Each number is 128 + 24 x the weight over its row's rms, rounded and kept within 0 to 255. Layers, rows and columns count from 0. The size above them is the row's rms in percent of the matrix's.

# layer 2 attention value, 384x384, rms 0.0547, rows 6-18, columns 256-383
size [ 95  94  99  93  95  97  94  99  95  93  94  91  96]
[[134 143  81 157 166 182  93  93 155 142 176 122 115 194 115 142 125 156 137 134 122 132 104 106  82 145 133 129 145  99 125 122 120 154 114 101 126 120 154  96 112 117 154 146 126 160 116 106 155 126 116 187 137 135 105 137 160 130 159  98 180 150  88 130 124 120 127 107 134 132 140 122 166 126 143 150 118 148 114 145 129 154 118 126 104 137  85 125 129 145 104  98 160 123  89 108 139 116 109 180 146 138 121 130 100 162 111 111  95 163 159 172 137 132 124 107 139  95 104  55 159 158 144 160  89 114  96  97]
 [110  94 159 112 123 117 169 163 131 148 113 139 122  95 134 132 115  93 155 111 134 103 125 111 147 118 120 111 126 148 172 154 132 139 114 133 101 124 132 151 100 119 149 119 136 121 133 135 102 127  86 145 170 103 136  99 122 131 135 155 107 153 123 118 121 113 174 105 144 118 127 119 163 124 135 104 157 129 142 130 141 102 126 158 157 146 124 122 156 145 141 157 135 143 138 139  88 109 152 130 129 103 144 126 108 136 169 119 131 101  62 158 124 133 130 130 160 146 116 115 137  93 123 126  73 117 128 139]
 [117 108 177 131 114  61 141 106 102 110 148 149 122 127 117  94 135 128 149 102 136 117 133 121 156 110 105 187 102 125 134  88 139 110 111 147 122 131  79 102 133 134  88 134 134 116 125 134 117 142 105 155 158 132 126 111 164 127 129 136 122 115 124 118 150 126 123 117  94 116 121 117 139 117 143 128 156 127 126 123 142 116  90 191 162  84 106 138 117  99  86 112  98 113 124 103 138  97 134 135 146 141 118  88 126 144 164 136 128 142 141 156 120 121 145 123 152 148 123 130 111  89 137 151  80 130 192 135]
 [135 151 193 136 143 130  96 114  98 120 134 120 136 110  89 120  92 126 123 141 111 133 149 115 159 134 147 152  91 199 120 147 135 174 160 168 149 109 160 104 120 185 124 107 149 155 153 142 104 110 109 176 139 122  90 169 148 115 153 131  56 119  93 128 120 155 135 115 126 145 187 162 136 134 124 113 121 134 132 150 134 180 144 103 154 136 115  84 145 150 140 151 120 117 140 162 130 105 140 137 165 118 171 115 133 131 140 148 163 141 126 109 120 146 147  88 162  83 146  96 148 140 167 114 129 130 146 151]
 [163 111 124 127  99 140  83 171 139 192 156 144 127 134 150 136 142 132 151 151 112 102  95 126  89  96 146 139 151 137 114 137 118 137 148 118 144 124 114 108 134 112 148 141 117 104  91 154  87 126 119 116 177  96 165 121 149 119 149 124 136 150 155  94 107 138 139 120 115 116 114 169 127  75 170  85 127 151 124 104 117 130 166 155 151 120 111 106 143 137  99 133 105  99  99 118 137 100 120 119 108 134 155 182 122 162 148 148 124 134 141 153 136 130 124 124 108 116 135 132 138 117 125 139 124 179 147  93]
 [110 143 138 117 148 143 132 126  89 118  92 101 110 120 166 106  98 144 158 104 115  87 131 130 112 141 103 165 129 171 102 164 145 164 124 137 125 129 158 161 110 152 166 179 112 143 142 122 173  94 128 113 108 153 114 100 132 116 128 113 138 137 181 130 128 132 102 115  94 128 155 123 141 120 145 146  93  99 123 180 108 122 140 122 116  98 134 182  99 128 150 116 116 160 160 136 164 165 192 143 129 125 142 107 112 170 134 111 150 112 138 149 135 140 128 124 117 132 168 111 150 137 114 125 147 120 195 145]
 [129 118 135 116 159 132 121 109  69 128  89 149 109 132 142  96 141 118 134 142 172 128 114 137 108 105  97 133 178 114 112 100 136 172  79 101 134 113  93 118 203 110 161  97 128  93 112 129 157  84 141 139 121 125 153 127 138 109 117 142 156 137 115 121 105  82 185 120 100 157 126 115 168 124 147 115  63 100 117  71 161 149 126 111  90  87 114 146 120 151 116  97 102 142 102 155 144 126 138 139 149 151 121 117 146  96 116 116 142 117 122 131 138 105 145 113 156 117 135 159 108 134 143 145 128 122  77 149]
 [118 104  97 104 112 119 147 146 155 143 103 118 142  91 135 123 118 143 136 109  97 108 117 100 123 124  85 105 153 124  72 108 161 104 113 155 122  71 150 139 120  81 148 105 104 126 173 180 106 125 108 100 190 155 137 107 130 128 169 121  79 106 153 153 149 127 168 179 174 122 130 111 134  86 137 106 147 149 131 100 110 145 135 152 129 166 101 105 135  93 156 158 157 120 154 141  83 111 137  82 138 146 111 156 126 137 134 126 134 121 142 153 164 117 122 105 115  91 143 127 149 155 103 150 151 135 135  87]
 [143 100 104  96 113 111 143  72 124  96 106 102 156  82 202 145 161  74 133  65 144 144 115 176 142 142  97 101 141 138 115 112 145 145 107 157 105 165 155 156 116 145 124  88  94 129 121 153 126 137  71 164 137 147 129 116 152 132  86 118 116  83 114 165 102 113 165 113 123 112 103 141 165 116 166 151 129 149 102 135 128 175  79 111 126 126  75 140 129  72 125 131 126 153  85 151 115 121 124 164 155  92 130 122 187 112 153 126 116 130 153 135 131 175  93 178 101 140 117 162 167 145 124 126 159 146  86 127]
 [103 121 155  86 131 118 117 133 111 112 125 114 136 177 121 129 144 136 150 156 144 130 113 121 165 152 122 157 117 154 125 145 132 148 139 108 119 114  72 152 137 143 151  75 162 149 144 143 116 135 153  85 128  95  81 104 114 137 157 158  82  94 148 159 144 116 145 111 147 129 121 128 122 116 135 171 112  94 125 178  92 121 114 160 174  81 155 164 144 123 102 121 138 121  86 125 100 143 118  72 107 151 142 161 141 119 143 127 116 115 125 140 103 158 146 125 129  90 154 147 119 165 108 107 112 134 136 136]
 [115 164 111 112 131 121 128  71 117 162 119 146 105 138 144 137 111 145 125 153 111  91 135 129 145 118 153 179 131 171 133 104 122 108 142 122 157 191 110 135 158 191 143 121 154 127 171 144 169 116 128 146 160 124 115 102 119 144 115 126 101 139 114  91 167 143 116 132 118  98 120 100 153 154 112 142 122 119 117 109 150 141 139 163 107 106 139 157 129 125  99 151 118 136 155  74 143 125 110 164 127 128 133 120 129 133 108 166 135 168 118 137 130 119 128 100  95 130 131 168 141 122 168 132 148 179 138  95]
 [115 148 183  64  97 151 132 128 184 161 149 136 146 116 171 116 103 132 126 141 123 110 149 142 165 120  72 136  82 127 123 139 115 101 125 175 170 157 148 141 111 106 128 143 122 123 123  85 166 111 114 130  95 160 112 154 159  51  96 174 200 141 104 169 108 141 100 142 107 145 110 154  94 110 132 125 128 101 154 132 122 150 122 146 144 108 152 104  96 114 113 143 119 121 141 128 143 116 153 124 129 121 120 153 126 139 138 144 117 157  99 112 135 132 164 128 131 156 111 101 119 143 136 110 193 116 140 100]
 [122 136 122 180 137 140 131 131 141 115 114 156 164  84 127 130 126  86 106 120 149 112  93 134 131  76 117 168  87 145 142 152 150 108 139 147 135  92 118 123 171 138 120  92 157 151 186 111  77 136 164 167 112  89 151 149 114  69 153 169 119 167 104 133 106 112  97 132 173 116 131 112 114 148 151  86 133 136 142 167 109 119 113 111 133 128 128 146 135 170 143 150 123 171 133 132 132 121 170 108 129 142 117 124 120 117 123 116 166 144 142 103 138 107 151  92 164 132 145 149 157 127 135 117  89 158 139 148]]
# layer 2 attention output (transposed), 384x384, rms 0.0427, rows 6-17, columns 256-383
size [ 98  98 101 102  97  94  96 102  98  96  98  93]
[[119 114 127 164 133 157 111  99 128 145  74 112  98 115 165  84 108 124 127 142 159  88 113 146 156 142 161 139 119 131 135 134 116 113 121  97 114 149 127 145 127 114 117 111 131 143 127 157  85 127 109  98 138 128 118 119 112 155  99 100 113 139 148 135 173 130 124 131 118 141 144 189 102 182 157  97 151 132 110 130 119 123 145 105 142 125 153 131 127 153 184 145 117 161 147 154 137 112 137 108 132 111 150  96 136 132 131 124 155  89  87  87 131 174 143 135 103 115 126 154 107 130 126 148 122 135 140 163]
 [142 118 145 130 104 123 126 142 133 124 114 123 124  89 124 143  86 119 124 142 102 105 166  97 111 140 133 105 159  91 140 130 149 131 169 149 128 132  86 126 134 111 126 112 123 138 122  75 154 134 145 118 110 182 141 119 149 114 182 142 168 154 120 138 152 131 155 151 135 110 167 153 116  84 114 126 131 134 101 109 113 144 146 118 131 140 101 172 103 109 142 180 136 107 131 138 149 157 130 147 153 148 133 103 147 126  88  82 131 146 135 141 102 114 115  97  81  97 146 130 138 145 136 128 131 119 106 132]
 [147 155 120 114 158 151 127 132 145 112 117 148 162 138 129  69 167 106 137 154 135 166 134 112  80 181  95  82 119 112 159 139 136 131 158 122 120 126 131 153 117 167 107 153 116 154 167 141 128 144 167 120 128 134 163 112 102 101 130 136 141 161 116 173 141 103 108 122 120 141 148  95 185  95 128 148 109  90 135 121 117 135 157 137  86 141 126 175 119 112 193 149 124 128 128 157 145 145 110  94 124 150 124 163 132  90 104 126 136 142 114 105 151 143  99 140 171 111 124 115  98 161  88 149 144 142 110 111]
 [112 104 123 185 116 101 125 120 111 114 145 103 126  79 127 120 116 108 156 143  92  86 123 145 130 126 141 136 127 105 150 136 108 100 103 155  85 160 102 130 177 100 124  85 103 135 134 126 131  67 103  97 107 133 174 142 104 119 100 133 193 118 117  78 118 115 139  80 201 126 101 137 117 111 107 137 108 135 100 184 140 113 125 107 133 128 161 131 116 117 102 159 161 110 141 156 142 126 132 136  93 124 143 107  95 141  85 146 146 140 151 149 130 111 103 124 124 139 147 103 130 153 153 146 149 150 126 118]
 [ 60 117 101 132 117 174 148  92 118 126  99 120 137 134 102 136  78 104 135 124 135  68 103 128 143 160 125 126 107 123 120 145  93 129 141 145 128 109 127 152 118  87 134  77 136 130 152 132 132  96 117 115 142 146 159 135 112 126 136 158 102 125 112 123 118 118  96 185 156 152 129 151 128 173 105 109  61 150 127 166 152 133  91 114  82 159 145 163 135 152 157 105 134 140 128 145 118 179 113 159 109  64 130 108 134 107 127 137 159  83 116  39 125 135 101 122 123 206 106  99 135 159 131 128 129 135 118 164]
 [169 133 112 149 138 120 173 120 129 145 132 143 149 149 158 128 166 139  83 135 157 158 129 116 142  94 126 154 140 113 146 117 121 172 125 100 129 130 139 154 130 120 117 128 130 116 127 130 137 149 136 122 145 163  72 158 156 157 134 118 133 138  95 193 135  95 178 137 120  75  94 127 142  99 134 151 136 144 131 123 112 127 148 143 127 144  75 131 133  85 143 137 144  86 147 112 132 124  77 143 122 147 109 120 134  91 104 118 106 162 120 113 136  97 155 127 165 125 135 156 141 131 123 137 126 140  72 125]
 [108 128 128 115 171 119 128 137 169 136 155 193 110 178 193 129 128 149 111 122 154 146 119 157 128 142 141 131 103 118 127 155 118 164 112 118 135 175 102 147  71 127 108 127 134 135 125 159 130 113 125 129 151 124  77 109 123 163 163 139 124 132 102 142  86 133 130 161  81 105 162  85 113 102 117 142 151 135 144  98 139 106 190 167 131 115 119 117 129 114 144 159 111 114 173 101 114 153  78 161 132 156 131 102 107 112 101 135 109 143 105 122 145 131 142 118  85 135 140 167 125 118  94 118  92 111 162 111]
 [111 156 116 112  74 102 135 133 126 131 140 122 126 129  99 161 113 114 120  99 148 137 160 123 137 128 191 138 103 129 128 145 124 129 191 139 170  96 153  96  96 116  87 149 151 120 139  85 166 132 117 163 115 152 123  92 135 112 163 101 173 164 163 114 159 132 155 117 124 124  87 173 122 145 124 101 109 129 124 129 178 126 153 123 108 151 121 151 112 129 113 119 121 114 145 113 183 135 118 141 124 141 109 106 137 107 131  92 130  99 148 118  95 119  95 128 120 165 158 153 134 122 129  91 133 107 116 130]
 [138 165 146 125 126 126 104 158 142 152 142 139 117 152 145 121  86 154 170 160 101 134 170 122 100 142 154 117 126 129 124 111 119 140 122 130 155  97 108 159 116  66 159 153 140 147 135 127 134 143 137  60 154  84 136 167 143 105 152 179 137 149 104 163 116 138 119 168 124 112 128 120 107 127 131 151 119 111 163 113 112 112 141 136 145 132 162  90 127 134 107 139 113 116 124 133 166 138 151 117 152 164 124 135 133 129 118  88 127 143 133 135 130 122 111 141 110  77 119  85 111 146  99 185 163 109 140 165]
 [153 133 112 161 161 138 123 102 152 163 154 138 122  77 100 158 107 139 110 108 104 151 140 126 120  93 146 170 123 143 151 178 167  90 139 116 163 145 147 132  82 123 161 131 113 114 104  78 206 107  97 169 146 147 161 102 137 112 131 118 167 109 146 142 135 156 124  93 145 126 148  69 113 127 119 120 123 167  93  79 155 131 174 105 120 156 153 110 141 112 120 127  85  79 140 120 111 107 166 136 124 184 132 103  81 160 121 131 138 130 138 133 150 110 113 118 118 176 134 113 123 143 153 133 135 114 126 110]
 [131 157 110 129  78 146 129 123 115 136 161 182 120 142 146 113 139 131 142  95 129 131 131 128 143 131 104 112 125 110 123 142  90 116 120 147  79  89 116  87 150 153 112 134  71 153 129 136 170 111 118  73  93 155 104 122 129 146 112 142 105 133 159 155 118 144 108 115 136 125  93 169 131 111 151  91 142 140 184 146 106 140  98 107 112 115 108 157 151 161 109  72 142 147  97 137 139 159 132 117 129 131 134 171  69 119 140 121  87 149  75 165 186 158 153 160 100 105 127 130 122 103  97 123 131 110 114 117]
 [157 138 139 121 156  82 145 139 167 128 143  97 133 128 117 122 163 130 110 125 151 109 103 111 132 118 131 116 152 120 114 119 136 185  98 127 160 141 106 115 146 161 103 129 131  98 159 116 102 153 130  87 125 142 116 118 175 158 135  95 103 148 138 147 126 131 155 105 172 114 134  68 157 109 126 154 135 112  90 144 125 147  95 161 132  75  92 175 131 104 132  99 118 133 135 123 126 138 127 145 110 100 108 140 186 108 135 143  95 163 189 115 107  89 128 148  99 110  88 125 161 144 140 129 122 121 108 138]]